python train.py --n_layer=9 --d_model=256 --n_head=4 --n_kv_head=4 --head_dim=64 --d_mlp=1536 --vocab_size=8192 --activation="squared_relu" --norm="rmsnorm" --norm_place="pre" --norm_eps=1e-05 --positions="rope" --rope_base=10000.0 --rope_fraction=0.5 --qk_norm=false --attn_scale=0.125 --bias="all" --tie_embeddings="early" --parallel_block=false --extras=["exclusive self-attention", "hashed n-gram embeddings", "skips across layers"] --init="normal" --init_std_qkv=0.0355 --init_std_o=0.0 --init_std_up=0.0355 --init_std_down=0.0 --optimizer="laprop" --lr=0.00124 --lr_mult_up=1.0 --beta1=0.9 --beta2=0.99 --lr_head=0.00609 --grad_clip=0.5 --warmup_steps=462 --schedule="cos" --final_lr_fraction=0.03 --batch_tokens=16384 --seq_len=768 --doc_mask=true --z_loss=0.001 --train_tokens=179700000 --steps=10969 --dataset="wikipedia_en"
Each number is 50 + 15 x the weight over its row's rms, rounded and kept within 0 to 99. Layers, rows and columns count from 0. The size before them is the row's rms in percent of the matrix's.

# layer 4 MLP up, 1536x256, rms 0.0929, rows 253-307, columns 192-255
099:34 56 56 38 16 41 40 72 52 64 46 66 38 36 63 50 51 36 59 66 67 61 66 72 60 68 40 54 28 53 65 31 37 45 50 27 44 48 60 49 67 73 47 56 57 52 42 68 58 50 47 26 59 50 17 78 66 62 45 50 57 38 33 36
100:37 74 50 27 60 38 59 72 32 21 51 46 50 57 36 60 49 41 43 73 59 48 44 68 16 52 55 21 36 44 53 49 46 66 53 47 67 56 41 56 88 73 36 77 61 72 57 44 56 52 76 45 21 41 62 77 48 55 50 55 43 58 29 44
098:21 34 58 51 73 57 55 45 46 61 62 55 66 56 39 58 44 70 57 26 52 53 55 69 74 72 49 13 50 46 27 99 42 77 37 49 58 74 72 51 46 61 56 55 55 42 55 32 55 66 21 54 56 28 60 54 56 54 39 47 49 09 36 45
100:55 63 42 50 30 63 72 41 56 48 28 50 71 54 30 48 52 55 30 74 43 57 45 40 37 39 47 43 72 54 41 41 47 53 61 32 45 67 12 48 34 00 38 68 50 86 37 51 58 59 53 47 44 27 29 42 31 43 47 54 55 35 41 56
104:35 60 37 51 30 63 25 55 59 47 29 64 48 89 34 52 62 40 41 73 67 69 56 63 26 81 51 52 50 48 52 75 34 37 71 61 56 48 29 48 62 61 62 28 40 55 41 63 38 59 54 51 49 30 43 63 43 79 47 57 50 77 48 28
096:46 27 65 51 48 53 38 48 54 46 61 49 55 39 78 43 66 80 49 36 42 57 45 43 28 55 64 22 36 59 37 47 42 67 54 40 42 56 58 66 35 32 46 63 71 89 63 68 49 71 25 44 51 51 22 46 49 34 51 43 50 54 76 28
104:27 54 56 11 57 52 51 52 67 40 52 62 15 65 59 65 26 48 66 62 41 46 36 56 54 44 70 51 54 70 37 47 66 61 33 32 45 40 62 70 66 61 90 42 59 52 99 58 54 42 46 60 42 58 46 48 48 25 52 46 37 43 63 42
102:26 48 40 39 65 29 14 27 42 70 74 60 59 53 56 48 61 38 22 62 31 59 71 67 53 72 67 71 36 29 54 39 24 43 27 41 63 67 46 42 76 37 66 47 44 47 63 60 49 49 35 52 65 47 24 47 70 24 50 28 54 64 64 35
108:51 52 23 42 25 48 63 59 60 49 53 61 46 40 45 47 42 37 61 67 67 66 85 67 58 29 60 57 50 50 66 38 58 74 55 35 63 55 27 48 60 55 49 61 64 41 51 49 29 52 74 20 56 41 46 79 58 53 55 62 50 47 34 28
097:65 57 34 40 12 72 56 44 49 54 32 59 19 56 57 59 68 52 58 50 46 38 54 34 37 60 46 11 83 37 40 58 55 19 63 45 73 62 67 72 56 73 21 52 52 69 27 39 57 75 63 33 52 40 22 17 40 66 58 38 54 44 31 55
099:60 72 27 50 78 40 35 46 21 60 67 49 31 35 46 36 42 59 39 63 43 46 36 36 51 54 66 33 52 43 45 54 48 34 47 43 56 58 42 73 41 40 61 71 56 80 68 52 40 44 45 35 48 31 48 25 34 37 68 68 27 43 36 48
099:48 57 27 53 44 49 43 52 24 42 49 38 56 77 57 36 55 64 66 62 41 66 75 49 71 82 56 45 60 32 58 39 66 45 66 44 46 63 50 43 46 62 33 61 49 43 49 74 45 45 65 41 39 33 33 37 33 45 60 29 21 69 32 33
092:22 43 55 58 70 55 40 47 51 37 55 76 31 76 26 46 50 99 65 30 41 70 44 55 55 47 55 56 44 40 47 59 27 70 53 30 39 64 44 60 30 73 42 63 62 51 58 47 71 49 19 49 70 46 48 63 38 49 51 18 40 45 29 81
091:28 75 67 62 37 89 55 58 50 48 07 34 40 44 44 82 36 67 67 32 54 62 39 43 59 53 38 37 32 37 46 57 56 45 54 22 57 48 14 61 41 66 51 49 63 80 59 45 53 43 28 56 50 42 57 44 33 74 53 64 40 48 57 52
111:51 90 31 40 30 45 28 35 58 42 39 79 43 44 20 46 51 44 39 59 63 52 44 57 52 58 61 47 11 56 43 60 28 38 71 52 50 39 38 63 55 38 55 44 37 46 50 41 51 50 33 53 41 49 48 55 34 48 66 51 54 44 36 34
101:28 33 36 52 26 51 41 46 40 64 37 54 32 68 43 48 67 57 66 32 45 69 50 61 51 51 61 49 21 38 52 46 44 50 56 17 66 92 66 45 62 58 29 57 22 67 53 55 51 27 47 55 35 32 36 56 58 73 54 41 42 71 21 36
098:38 56 55 68 42 66 53 52 69 47 45 47 50 61 76 82 64 55 26 37 24 40 35 53 41 56 59 26 64 35 54 73 45 73 55 54 48 49 42 51 32 52 60 32 17 42 28 55 53 34 38 26 49 73 55 34 43 46 21 76 33 46 54 63
092:23 41 50 48 61 12 73 57 52 63 42 56 52 80 56 27 67 43 68 42 49 35 68 82 40 47 32 37 51 40 60 41 50 55 51 54 53 65 55 52 61 36 47 80 44 60 56 45 58 74 40 61 60 55 51 60 45 52 24 39 26 49 44 19
100:69 67 43 42 82 30 52 62 48 86 37 40 76 31 28 62 60 88 42 63 63 69 76 68 52 57 68 52 68 50 39 73 43 52 31 53 30 33 45 54 59 40 32 55 26 44 64 41 72 85 44 55 58 30 31 61 63 47 58 50 59 61 51 57
103:49 54 37 29 59 47 32 41 49 43 45 43 22 62 50 57 70 37 42 74 34 31 41 37 50 66 53 26 34 55 42 50 37 56 39 64 77 58 53 30 38 18 22 62 54 72 49 26 72 52 38 26 36 69 42 31 48 61 46 42 26 34 39 40
108:53 51 80 62 50 44 35 69 58 56 62 40 80 53 55 87 70 50 62 49 66 67 55 41 75 52 46 26 42 48 55 27 22 38 47 48 54 53 49 46 70 24 46 52 46 41 46 41 78 39 39 56 53 57 36 61 60 45 38 86 65 82 60 32
096:46 44 63 44 60 55 34 41 33 55 64 52 43 59 67 55 59 48 59 57 45 58 57 43 42 73 61 41 41 25 73 47 34 38 48 56 29 73 38 42 75 61 46 48 61 47 43 43 74 81 18 34 44 59 17 36 41 66 80 57 24 82 35 64
096:64 67 65 62 70 66 54 44 60 69 48 45 24 39 83 69 47 61 59 26 60 78 31 66 24 41 43 41 67 56 59 54 35 53 62 27 66 61 10 69 54 26 50 78 44 42 56 43 45 37 47 47 48 55 62 52 44 52 53 54 47 28 78 43
122:32 75 36 18 48 21 23 36 46 45 29 49 64 68 53 57 86 63 68 45 38 73 54 58 70 43 76 50 48 60 52 43 32 42 80 42 50 57 42 50 65 60 46 54 47 53 55 41 44 46 59 60 45 06 55 62 74 70 56 36 42 66 77 40
111:25 81 59 26 23 37 38 48 52 75 53 76 35 28 20 65 57 42 36 75 71 52 67 39 20 73 45 54 42 64 34 40 43 40 52 35 41 62 65 54 48 43 53 35 58 73 44 42 48 60 40 36 53 71 59 55 27 69 66 56 62 61 62 33
100:43 56 20 59 62 65 55 40 33 46 66 44 56 52 57 49 44 83 72 72 69 55 44 53 61 65 84 22 29 43 49 51 43 43 40 46 71 86 43 81 61 43 62 59 61 48 73 50 46 53 45 50 59 48 51 40 60 84 52 70 64 55 36 51
097:25 59 53 62 56 65 62 38 48 54 49 56 49 46 56 48 68 68 39 50 41 68 49 62 42 43 58 48 59 23 49 69 37 53 30 38 24 66 44 58 67 65 55 60 36 64 47 28 64 29 48 39 25 74 44 71 57 38 52 63 44 47 82 70
092:40 76 46 39 68 60 52 51 65 64 40 56 63 47 40 54 20 48 50 42 89 49 28 53 47 49 46 42 61 74 67 63 39 62 49 76 53 30 45 59 54 49 60 57 58 35 39 47 60 38 54 33 27 24 43 54 82 51 50 43 51 39 75 52
096:30 50 40 51 53 39 71 56 54 73 35 50 54 44 50 50 40 63 63 47 69 41 61 41 63 30 63 26 64 47 44 55 26 27 56 50 47 87 68 58 55 60 68 58 30 25 53 36 42 54 55 46 61 27 56 58 27 46 44 50 48 48 35 65
103:48 57 60 66 38 45 53 48 37 55 41 50 68 55 30 59 38 47 54 56 58 56 60 71 40 57 57 64 33 70 30 60 46 65 40 34 64 65 41 64 43 38 48 60 66 35 61 61 60 65 43 52 72 71 26 59 55 81 17 65 52 50 37 31
091:72 46 73 22 51 39 33 37 83 74 55 49 47 48 52 35 74 48 30 36 58 62 34 47 34 57 41 36 49 54 49 54 38 24 40 37 52 39 61 60 50 40 45 41 52 40 68 33 59 60 57 20 49 38 21 48 65 36 53 43 62 47 89 61
100:38 51 51 46 57 68 73 70 24 50 48 42 67 47 42 60 44 38 64 64 49 45 48 44 43 47 52 45 42 72 41 55 42 46 54 50 55 30 09 51 62 31 37 81 31 57 45 26 69 43 44 44 59 48 42 49 39 43 53 31 49 63 58 57
079:48 64 41 38 48 76 53 40 58 50 31 42 62 28 62 52 63 26 47 64 30 50 60 31 39 58 47 63 67 44 37 72 69 42 81 67 55 45 45 57 47 69 65 46 19 71 46 61 59 35 64 28 65 66 48 39 40 36 39 39 15 63 39 62
106:24 32 42 72 34 27 54 73 47 44 53 60 49 76 36 71 61 51 36 70 40 38 38 37 41 38 64 57 07 43 45 50 25 61 45 29 75 63 18 48 43 61 25 45 43 64 55 54 81 51 57 22 34 29 60 57 38 66 40 42 51 48 38 50
089:29 68 30 52 42 44 37 40 48 49 19 56 61 64 49 41 51 69 78 43 51 44 44 56 37 33 57 42 69 42 29 42 51 38 51 39 45 64 34 45 34 36 58 55 57 53 67 41 22 45 56 58 59 31 56 50 60 53 37 36 41 69 29 53
114:61 82 29 31 62 44 20 51 66 29 42 52 36 40 34 70 54 48 66 57 26 68 61 42 59 59 71 36 44 61 60 61 30 52 58 59 30 32 57 48 54 10 50 47 68 72 41 20 40 45 64 32 48 45 59 26 62 33 50 59 32 29 66 33
090:57 85 43 41 35 46 64 46 61 73 41 64 17 51 39 57 49 54 27 33 45 42 72 33 58 81 33 39 28 42 55 41 59 59 40 43 46 47 50 54 68 52 37 32 63 49 52 32 39 43 29 52 44 62 34 31 51 34 64 40 57 51 58 73
093:45 59 24 65 23 36 57 61 63 39 47 51 57 47 31 67 64 48 28 60 35 50 35 45 28 44 42 47 59 33 53 16 27 73 48 38 58 70 27 59 71 56 09 26 58 83 43 52 22 63 49 32 28 78 60 45 44 31 44 34 43 30 53 49
107:50 54 26 24 56 50 68 66 52 59 69 66 18 63 39 57 55 56 28 24 63 57 72 38 41 57 61 18 63 42 61 26 37 58 68 39 49 78 58 67 30 42 54 42 71 50 74 52 76 55 50 26 31 52 71 40 30 80 37 49 46 51 33 35
102:35 76 57 49 38 50 48 59 45 68 35 58 18 52 37 73 44 41 43 62 52 39 49 48 44 29 44 43 59 63 57 48 57 52 41 66 56 52 45 64 44 42 51 43 67 70 58 44 60 43 55 60 41 51 25 69 52 25 60 46 36 47 47 38
110:36 69 58 44 19 63 28 68 26 58 43 47 50 63 56 34 68 60 35 65 71 49 45 47 44 42 57 51 36 63 39 39 59 62 69 20 67 54 25 58 26 46 63 73 49 63 65 58 61 53 54 50 61 32 44 64 52 97 32 43 47 80 47 29
097:32 80 52 54 49 40 86 84 55 60 52 54 64 08 37 52 57 99 57 52 67 32 54 68 55 39 83 50 59 56 10 72 43 54 61 65 40 51 31 54 60 33 45 64 43 52 51 74 41 55 40 65 76 47 46 43 56 64 44 59 47 46 74 42
098:48 91 58 13 71 61 41 43 79 60 78 47 58 61 49 48 42 50 53 56 59 45 59 50 60 53 31 52 47 84 39 17 43 75 68 53 29 90 71 61 17 53 57 57 66 37 55 19 51 53 53 43 74 50 07 69 60 51 25 68 58 46 69 35
078:21 76 61 27 53 43 79 51 54 59 40 85 48 80 43 81 65 37 63 53 54 46 43 51 35 39 61 54 40 69 54 39 61 59 84 60 48 62 35 69 70 58 70 55 45 79 64 47 25 61 45 22 37 46 43 73 36 50 33 42 31 34 42 47
097:28 39 63 28 39 67 81 47 33 87 57 81 40 54 40 86 58 32 45 40 45 66 70 58 66 33 44 46 81 48 41 58 61 66 45 47 54 62 37 59 57 28 65 68 27 64 54 39 54 52 58 63 50 36 31 51 48 19 28 57 34 71 66 49
108:37 27 39 49 58 52 48 50 43 68 35 47 40 33 18 68 24 64 60 63 26 43 74 51 67 55 47 53 57 67 55 61 45 85 79 46 49 67 40 88 69 50 77 64 23 35 65 38 54 42 50 50 62 38 49 77 49 64 40 56 42 81 35 40
099:37 40 37 53 77 38 86 36 67 25 42 52 62 40 48 44 22 58 52 51 43 52 57 75 48 37 49 52 37 61 55 21 48 53 61 15 40 38 35 44 49 41 48 32 58 81 46 54 52 47 48 35 05 44 36 60 57 47 70 66 31 50 37 58
090:67 47 39 12 58 17 31 39 45 56 43 70 35 75 50 57 58 59 24 71 57 39 41 68 43 62 59 54 57 43 53 47 50 56 69 26 69 98 43 63 61 50 30 35 44 54 38 48 45 40 58 54 76 55 60 57 41 64 47 29 38 57 51 43
090:50 50 47 40 30 77 38 33 44 72 37 68 45 66 65 82 34 40 37 43 43 51 74 67 44 81 79 50 57 82 24 45 40 33 41 09 55 46 56 64 62 74 62 69 48 54 38 18 55 56 39 50 33 56 55 41 51 51 37 42 70 64 81 46
103:63 45 38 52 54 50 59 77 49 75 47 66 49 51 41 70 59 70 41 46 38 21 46 41 57 38 59 49 70 58 45 57 53 59 83 52 32 70 30 53 66 44 18 65 40 77 41 72 47 49 50 44 48 34 46 59 51 39 34 26 57 27 71 73
095:41 25 70 65 55 67 68 65 40 47 29 44 50 37 61 61 58 39 64 34 74 94 86 54 73 57 64 47 45 61 48 42 72 27 51 18 52 60 44 55 38 52 37 29 50 63 40 55 33 37 28 57 44 55 29 48 55 80 49 64 58 42 58 19
105:55 37 47 58 44 23 51 49 64 47 83 46 59 62 73 84 65 53 38 49 44 60 36 48 21 53 71 49 34 49 27 36 41 50 68 53 50 57 45 62 47 55 27 49 74 87 56 76 60 57 48 50 36 50 57 35 46 30 33 54 69 55 32 43
100:49 64 52 22 64 38 75 76 47 56 52 31 40 52 53 90 46 60 51 25 42 75 74 51 64 49 56 50 24 35 37 51 34 47 41 50 28 81 47 43 57 52 58 58 46 57 81 48 60 40 29 25 29 48 39 57 73 53 51 53 47 49 47 45
098:26 36 61 65 69 37 73 60 34 42 38 62 56 30 28 64 35 76 64 28 68 44 57 51 75 19 53 13 44 72 57 49 58 46 44 64 44 60 52 42 47 64 51 48 38 55 36 30 38 50 52 55 22 04 34 44 40 64 43 42 43 43 53 72
095:47 63 63 46 38 44 40 77 53 47 36 57 69 52 44 58 28 24 52 36 80 51 70 54 25 42 49 54 36 33 74 25 41 39 52 21 55 38 55 47 52 75 42 52 57 27 55 41 76 38 51 20 39 41 61 40 24 53 78 43 70 57 58 39
# layer 4 MLP down (transposed), 1536x256, rms 0.0772, rows 253-306, columns 192-255
093:59 55 30 81 55 48 57 29 49 54 51 56 41 74 51 43 38 79 42 45 29 56 70 76 53 42 52 13 40 45 44 62 35 66 44 54 65 56 44 76 47 52 40 72 68 73 68 52 34 67 44 33 62 55 87 17 37 51 62 47 41 50 53 60
104:50 32 43 47 59 45 20 58 66 09 69 77 53 54 52 39 73 34 58 61 40 61 67 39 44 38 57 56 46 51 79 55 57 48 91 22 30 52 72 82 35 48 59 41 62 40 45 70 57 47 42 55 45 58 30 37 61 60 39 58 47 80 39 60
103:64 53 48 33 35 48 21 73 48 32 55 43 40 68 47 48 47 54 41 90 63 53 67 53 46 65 70 49 40 38 50 37 77 40 64 89 55 43 25 69 43 65 52 20 46 53 38 59 21 58 58 34 37 64 69 61 62 58 47 40 53 68 27 09
096:42 32 49 63 39 56 36 26 28 54 52 53 36 49 63 37 59 42 46 48 41 46 57 55 67 38 37 51 50 56 53 46 55 61 84 59 61 45 35 53 61 33 51 32 66 40 43 42 60 33 33 66 48 60 39 48 36 58 37 65 29 36 53 10
106:54 29 73 43 67 00 39 44 52 52 52 54 25 43 31 33 35 31 36 56 32 60 55 43 63 49 26 66 62 36 46 55 60 52 21 43 60 64 58 30 45 49 62 42 59 64 46 83 25 51 75 51 53 43 36 31 85 58 33 44 58 43 56 68
099:54 61 31 51 72 63 59 27 28 64 48 28 70 69 12 58 32 56 41 41 54 41 70 66 61 55 16 45 88 65 60 41 40 49 61 39 25 41 48 69 51 41 48 45 59 59 20 62 59 50 30 68 68 64 48 61 36 36 51 41 78 99 54 40
105:51 49 50 36 43 50 68 38 45 52 61 35 52 43 53 66 37 35 29 70 36 42 37 40 38 74 62 35 83 62 32 67 69 49 41 31 62 49 71 38 70 35 61 45 51 50 59 58 31 46 74 81 50 49 44 35 60 59 46 73 52 34 69 58
106:44 47 40 45 61 77 61 67 49 50 37 52 46 62 23 97 46 47 61 40 37 32 49 56 75 51 50 46 52 57 61 57 66 51 48 68 34 33 50 39 57 47 53 33 78 52 46 70 36 71 73 81 45 33 51 42 61 28 84 48 48 98 70 71
098:49 63 59 41 46 42 56 35 53 60 36 54 80 36 40 31 52 49 60 52 45 49 43 36 43 64 57 61 20 61 48 50 53 46 64 55 46 63 58 57 58 69 45 46 48 67 38 44 94 61 45 54 50 77 99 60 34 36 48 33 99 77 25 41
097:28 45 51 53 79 51 44 68 53 50 38 62 55 49 37 36 73 66 29 34 48 50 49 43 33 50 26 41 64 55 64 60 16 73 71 57 72 49 63 65 53 53 53 68 38 58 36 45 77 48 05 53 42 54 47 44 46 37 45 41 48 49 73 53
101:59 70 63 61 43 17 28 52 56 42 31 53 62 34 57 19 49 69 62 62 58 22 48 48 52 40 75 21 79 49 59 58 65 49 50 56 12 32 69 48 71 70 41 81 76 53 46 50 62 38 63 51 71 61 60 54 39 63 43 49 64 77 48 35
096:39 50 59 32 49 45 46 36 32 53 40 10 48 53 35 69 57 31 48 32 51 65 60 53 55 46 61 41 41 78 26 47 42 49 32 74 59 52 26 30 71 54 65 47 40 71 35 45 52 17 32 53 45 71 59 52 66 64 38 42 31 39 40 53
094:58 51 32 37 52 69 54 42 47 47 37 56 36 52 37 51 23 32 36 55 55 43 46 59 50 59 61 59 52 46 49 49 61 41 71 48 55 27 54 59 77 48 48 65 40 31 62 48 51 44 51 50 40 48 63 46 54 35 59 51 37 19 48 48
091:54 48 70 47 77 52 27 39 56 41 47 32 76 44 33 35 72 30 65 36 37 44 66 38 35 59 43 53 64 38 52 35 37 32 37 59 37 51 42 34 59 50 51 39 41 24 42 44 91 43 44 40 64 46 41 59 41 66 67 50 46 52 39 32
109:67 62 67 35 36 43 27 63 58 38 58 42 54 37 47 72 64 69 42 74 52 42 28 38 69 40 46 32 51 41 39 55 73 50 60 53 66 51 61 49 37 41 57 56 56 45 31 23 36 66 90 37 43 58 49 70 82 66 60 46 53 46 64 40
103:53 68 53 48 58 35 57 52 47 38 39 78 28 46 58 92 31 64 64 23 68 61 67 14 59 62 58 67 64 49 45 52 17 50 13 50 32 62 56 35 67 43 68 61 55 59 52 55 69 47 44 50 44 46 33 38 36 38 51 46 42 55 52 51
098:52 00 73 47 34 33 46 59 71 43 52 69 76 48 53 34 58 57 58 45 72 72 09 41 23 64 57 83 55 57 72 42 50 60 41 74 47 25 43 47 59 53 70 71 89 74 20 62 60 62 33 75 42 37 49 27 22 53 78 37 70 62 34 20
096:48 46 57 42 33 26 43 54 45 61 74 51 43 58 59 54 61 53 72 75 36 46 55 61 53 16 42 67 33 45 38 41 35 31 48 44 53 66 41 51 76 26 66 31 69 43 51 52 40 46 46 49 47 78 55 44 70 27 70 54 32 58 38 72
100:45 58 53 62 48 68 54 56 28 18 52 44 52 37 56 36 65 60 41 54 58 57 25 75 47 34 39 67 49 48 57 24 38 49 66 63 61 64 49 62 42 21 30 39 42 30 49 61 51 59 65 58 41 37 45 42 36 68 61 56 48 33 39 32
103:48 42 53 43 43 44 66 42 47 18 42 32 50 58 63 47 28 49 84 86 47 29 38 64 51 65 28 49 45 21 45 46 51 77 28 61 55 43 42 36 81 51 48 48 32 57 31 28 12 33 47 64 48 62 47 31 51 48 60 40 49 39 41 41
110:51 37 45 69 48 57 54 54 44 52 46 42 65 38 56 49 53 28 50 53 37 28 52 36 18 76 57 48 66 41 68 47 39 49 29 39 56 77 26 66 65 47 62 47 48 62 45 39 61 53 53 21 51 77 52 46 60 57 45 63 79 39 58 51
101:71 32 66 74 40 21 56 68 42 57 51 07 43 38 60 56 49 42 53 49 18 52 32 47 50 39 48 56 43 41 43 51 27 45 46 42 69 69 26 63 55 40 26 48 36 16 50 67 48 35 61 47 55 29 47 42 59 69 43 23 49 42 47 49
094:54 24 15 50 33 36 43 49 35 63 31 43 55 68 59 47 49 56 39 45 44 44 37 39 50 55 37 58 38 56 45 50 72 45 60 66 37 55 57 20 45 51 74 45 55 52 27 77 61 25 15 20 48 53 18 50 56 46 51 55 35 53 43 70
121:50 57 38 58 64 60 35 49 61 50 42 41 65 54 72 68 31 57 47 27 71 72 74 40 51 28 26 44 70 31 56 76 62 31 51 35 69 74 51 64 38 63 50 63 34 43 10 63 68 35 49 40 38 54 58 36 55 37 25 31 37 80 34 50
109:47 58 35 39 59 47 37 57 46 72 50 38 78 21 29 64 32 35 66 52 72 49 59 31 54 53 52 39 76 59 43 48 48 45 64 14 58 48 59 48 47 24 80 49 49 51 49 62 35 29 65 21 46 32 73 63 58 52 41 47 47 39 54 26
099:73 52 40 54 69 41 42 49 68 71 42 58 74 55 72 35 35 22 50 50 57 81 11 42 33 48 66 64 29 33 51 51 52 67 47 47 39 56 41 54 53 71 81 62 63 52 74 42 64 24 47 32 46 37 41 21 42 53 50 73 81 35 31 46
097:62 41 61 75 36 63 37 47 32 74 59 47 42 66 75 30 20 47 30 48 58 67 48 55 49 44 35 59 60 28 70 32 63 58 59 87 33 56 60 56 74 31 31 50 56 36 43 58 55 40 58 33 41 51 49 32 46 46 51 69 58 73 46 40
090:48 46 46 19 48 28 66 50 54 16 49 45 24 41 44 51 57 44 40 71 33 54 49 38 28 80 67 39 36 38 49 57 36 28 73 42 38 71 46 52 59 45 54 25 63 75 46 59 57 40 72 70 34 60 38 42 34 53 40 58 64 58 42 73
100:61 75 49 49 41 44 60 38 39 16 67 64 23 47 37 22 50 41 51 66 56 74 41 50 63 63 64 43 55 40 51 15 59 21 39 52 56 80 50 78 39 74 63 49 81 71 43 47 35 52 59 45 43 66 47 69 51 63 41 78 53 47 67 37
098:39 50 34 48 63 64 36 80 50 50 46 29 62 49 46 32 46 45 44 59 88 59 62 48 66 62 42 44 76 21 31 63 53 67 27 65 40 56 41 72 34 54 61 46 34 46 79 47 61 32 69 42 86 44 40 47 46 69 52 43 42 40 82 53
093:28 54 13 73 44 66 57 63 24 29 44 27 31 44 43 55 42 38 69 77 48 66 53 76 48 48 66 47 70 38 53 39 62 63 67 50 48 56 29 62 50 48 57 45 49 45 63 62 36 54 73 74 49 44 55 55 39 42 50 46 29 49 54 44
099:47 43 58 58 56 27 65 62 44 63 42 69 43 37 58 46 45 70 43 50 43 32 38 61 74 64 38 52 28 31 67 36 49 54 36 56 49 43 51 69 48 80 71 44 82 69 58 13 42 41 65 53 51 38 52 48 60 52 58 35 44 32 50 36
082:30 29 83 61 47 35 58 57 44 59 64 78 46 57 61 29 67 41 47 36 55 50 45 59 56 70 38 51 20 55 48 24 48 82 54 48 49 54 47 38 47 52 42 40 77 32 29 06 32 37 48 84 44 52 48 53 52 62 43 76 50 52 37 39
109:51 56 53 45 57 55 51 48 55 40 48 60 65 23 64 29 65 35 50 66 26 58 62 46 30 54 37 31 60 65 62 26 63 33 68 33 75 70 90 52 41 62 51 32 10 32 27 77 30 29 74 46 61 59 62 76 53 49 58 29 54 58 33 64
090:47 43 68 79 52 54 52 39 32 77 54 53 74 59 52 35 71 61 51 65 36 50 67 37 54 55 47 61 53 57 20 28 43 70 45 33 61 63 77 68 46 42 57 57 36 34 57 44 48 56 44 64 51 40 43 48 68 36 49 46 82 42 41 82
110:41 56 41 44 40 44 50 52 43 56 22 66 34 52 51 43 27 64 42 41 35 15 55 69 36 62 82 71 38 42 63 60 69 56 48 36 59 41 64 46 50 45 44 60 32 64 58 37 71 35 47 20 46 63 39 40 27 45 39 48 65 33 48 38
089:41 62 45 33 60 37 25 43 45 39 82 71 76 52 60 37 45 33 52 52 71 45 67 39 48 60 40 47 76 42 48 87 71 42 62 22 34 93 56 47 47 58 41 39 49 40 63 56 61 41 72 60 84 28 24 77 46 76 32 60 47 64 78 39
091:35 21 41 60 64 46 64 33 19 62 41 54 36 28 53 57 28 50 72 35 66 63 52 72 58 30 34 70 52 65 59 62 59 50 48 55 38 25 47 42 44 37 65 51 27 32 36 37 46 41 45 50 55 31 46 50 68 41 51 63 43 65 72 47
108:59 52 53 41 59 69 53 46 49 50 32 55 65 57 54 47 42 28 70 34 55 16 49 46 55 39 74 71 42 33 56 35 50 59 59 78 84 40 28 20 59 65 61 44 56 42 74 58 60 45 29 64 35 59 50 34 75 36 55 68 47 57 26 57
099:44 61 49 43 40 71 31 57 66 53 46 56 60 38 51 82 46 37 39 48 42 38 49 49 48 66 49 62 56 41 50 32 35 35 47 35 35 57 77 47 66 29 40 42 59 53 47 33 68 35 38 48 30 34 50 75 42 59 63 42 43 50 69 52
106:52 36 64 50 76 55 45 30 53 56 71 51 41 51 15 41 26 49 58 61 59 29 34 57 31 36 13 58 63 32 31 82 35 58 42 46 36 80 35 63 24 51 44 20 52 46 66 59 32 57 76 38 49 45 35 67 46 63 47 35 58 53 59 57
101:65 33 87 50 20 21 52 63 60 55 53 56 50 63 62 20 35 52 48 44 70 66 29 34 58 75 45 84 44 58 51 32 44 25 62 58 48 15 58 43 41 34 50 68 64 51 15 45 49 34 55 41 37 85 26 47 41 28 59 52 48 63 74 47
096:38 46 65 27 40 43 61 50 29 36 22 49 44 60 44 66 31 46 61 53 37 61 66 63 55 28 47 61 51 43 68 24 62 74 63 46 53 52 60 32 16 54 41 38 53 52 79 49 57 48 52 35 58 59 64 48 10 40 29 51 44 60 80 38
066:37 45 63 44 28 47 56 23 55 67 60 26 61 35 52 35 74 45 61 39 48 62 47 27 46 51 49 63 72 45 45 74 48 35 32 42 39 64 59 52 72 25 43 54 65 35 40 46 48 66 36 05 39 63 56 41 33 69 47 23 76 92 42 44
105:44 60 51 48 62 61 68 44 58 57 54 21 56 38 41 42 49 76 45 52 54 40 45 36 79 55 38 35 45 65 68 52 51 47 59 86 42 41 29 63 66 39 37 52 71 64 43 48 46 71 38 39 49 79 49 34 35 55 61 47 57 46 33 56
109:53 42 50 59 50 44 56 46 33 46 52 48 54 33 59 83 50 52 55 61 51 42 79 45 38 34 71 52 26 35 37 44 66 69 73 37 71 54 58 47 50 70 54 19 56 17 50 42 33 59 30 27 47 50 75 69 87 56 41 37 46 54 43 66
099:21 45 53 57 61 50 33 51 46 60 63 45 49 47 75 64 56 56 49 39 28 72 55 76 45 30 51 21 67 64 37 57 49 22 51 32 52 54 08 44 56 60 36 67 41 41 34 36 39 40 25 31 22 37 67 33 48 67 65 47 38 42 67 38
097:56 36 70 54 54 57 20 40 53 45 71 70 53 55 17 37 05 63 36 26 52 54 28 72 80 49 63 34 67 60 59 74 43 65 64 46 51 46 66 64 58 28 83 66 40 50 32 43 30 48 52 61 65 55 36 59 38 48 56 49 94 48 44 39
091:49 56 40 64 74 35 49 60 47 29 48 39 36 40 54 26 61 76 72 35 52 36 60 31 61 56 48 71 37 62 47 33 40 69 60 49 46 38 32 32 59 72 41 39 49 76 45 58 55 38 60 43 55 52 48 81 74 68 41 26 82 71 58 62
105:52 33 47 38 58 66 52 80 30 35 33 67 59 41 47 58 48 73 69 24 39 41 31 52 52 34 48 61 57 81 50 43 54 72 68 44 33 34 56 50 59 31 21 38 49 42 29 66 62 41 39 55 60 58 59 84 32 46 67 55 60 56 62 54
098:34 47 48 41 62 33 57 52 64 52 45 65 39 20 60 40 52 59 72 63 54 52 40 60 52 61 60 52 46 68 70 47 32 61 53 65 46 70 44 60 45 71 57 31 57 45 47 52 47 67 44 80 14 60 37 58 52 07 34 61 63 22 09 48
105:57 43 79 40 30 59 31 71 27 24 31 55 37 53 54 73 61 45 58 80 44 22 58 62 48 49 34 77 46 48 35 27 60 24 51 26 53 43 43 20 77 57 33 39 60 49 64 57 41 64 48 61 37 51 49 40 48 55 47 57 46 70 29 81
098:49 52 40 63 67 50 53 45 32 36 58 61 46 42 59 40 77 32 56 54 29 56 33 27 46 56 41 70 38 65 50 30 70 36 72 82 40 48 53 57 49 33 42 47 30 57 70 62 04 45 39 46 59 86 43 52 54 32 25 46 32 46 50 56
103:58 37 64 47 63 47 96 30 35 52 45 64 40 42 50 60 49 66 37 42 37 40 26 69 50 31 35 23 36 50 47 64 27 38 49 47 56 58 50 54 51 66 57 57 63 68 54 54 62 60 17 36 52 49 45 35 61 52 54 58 38 34 49 51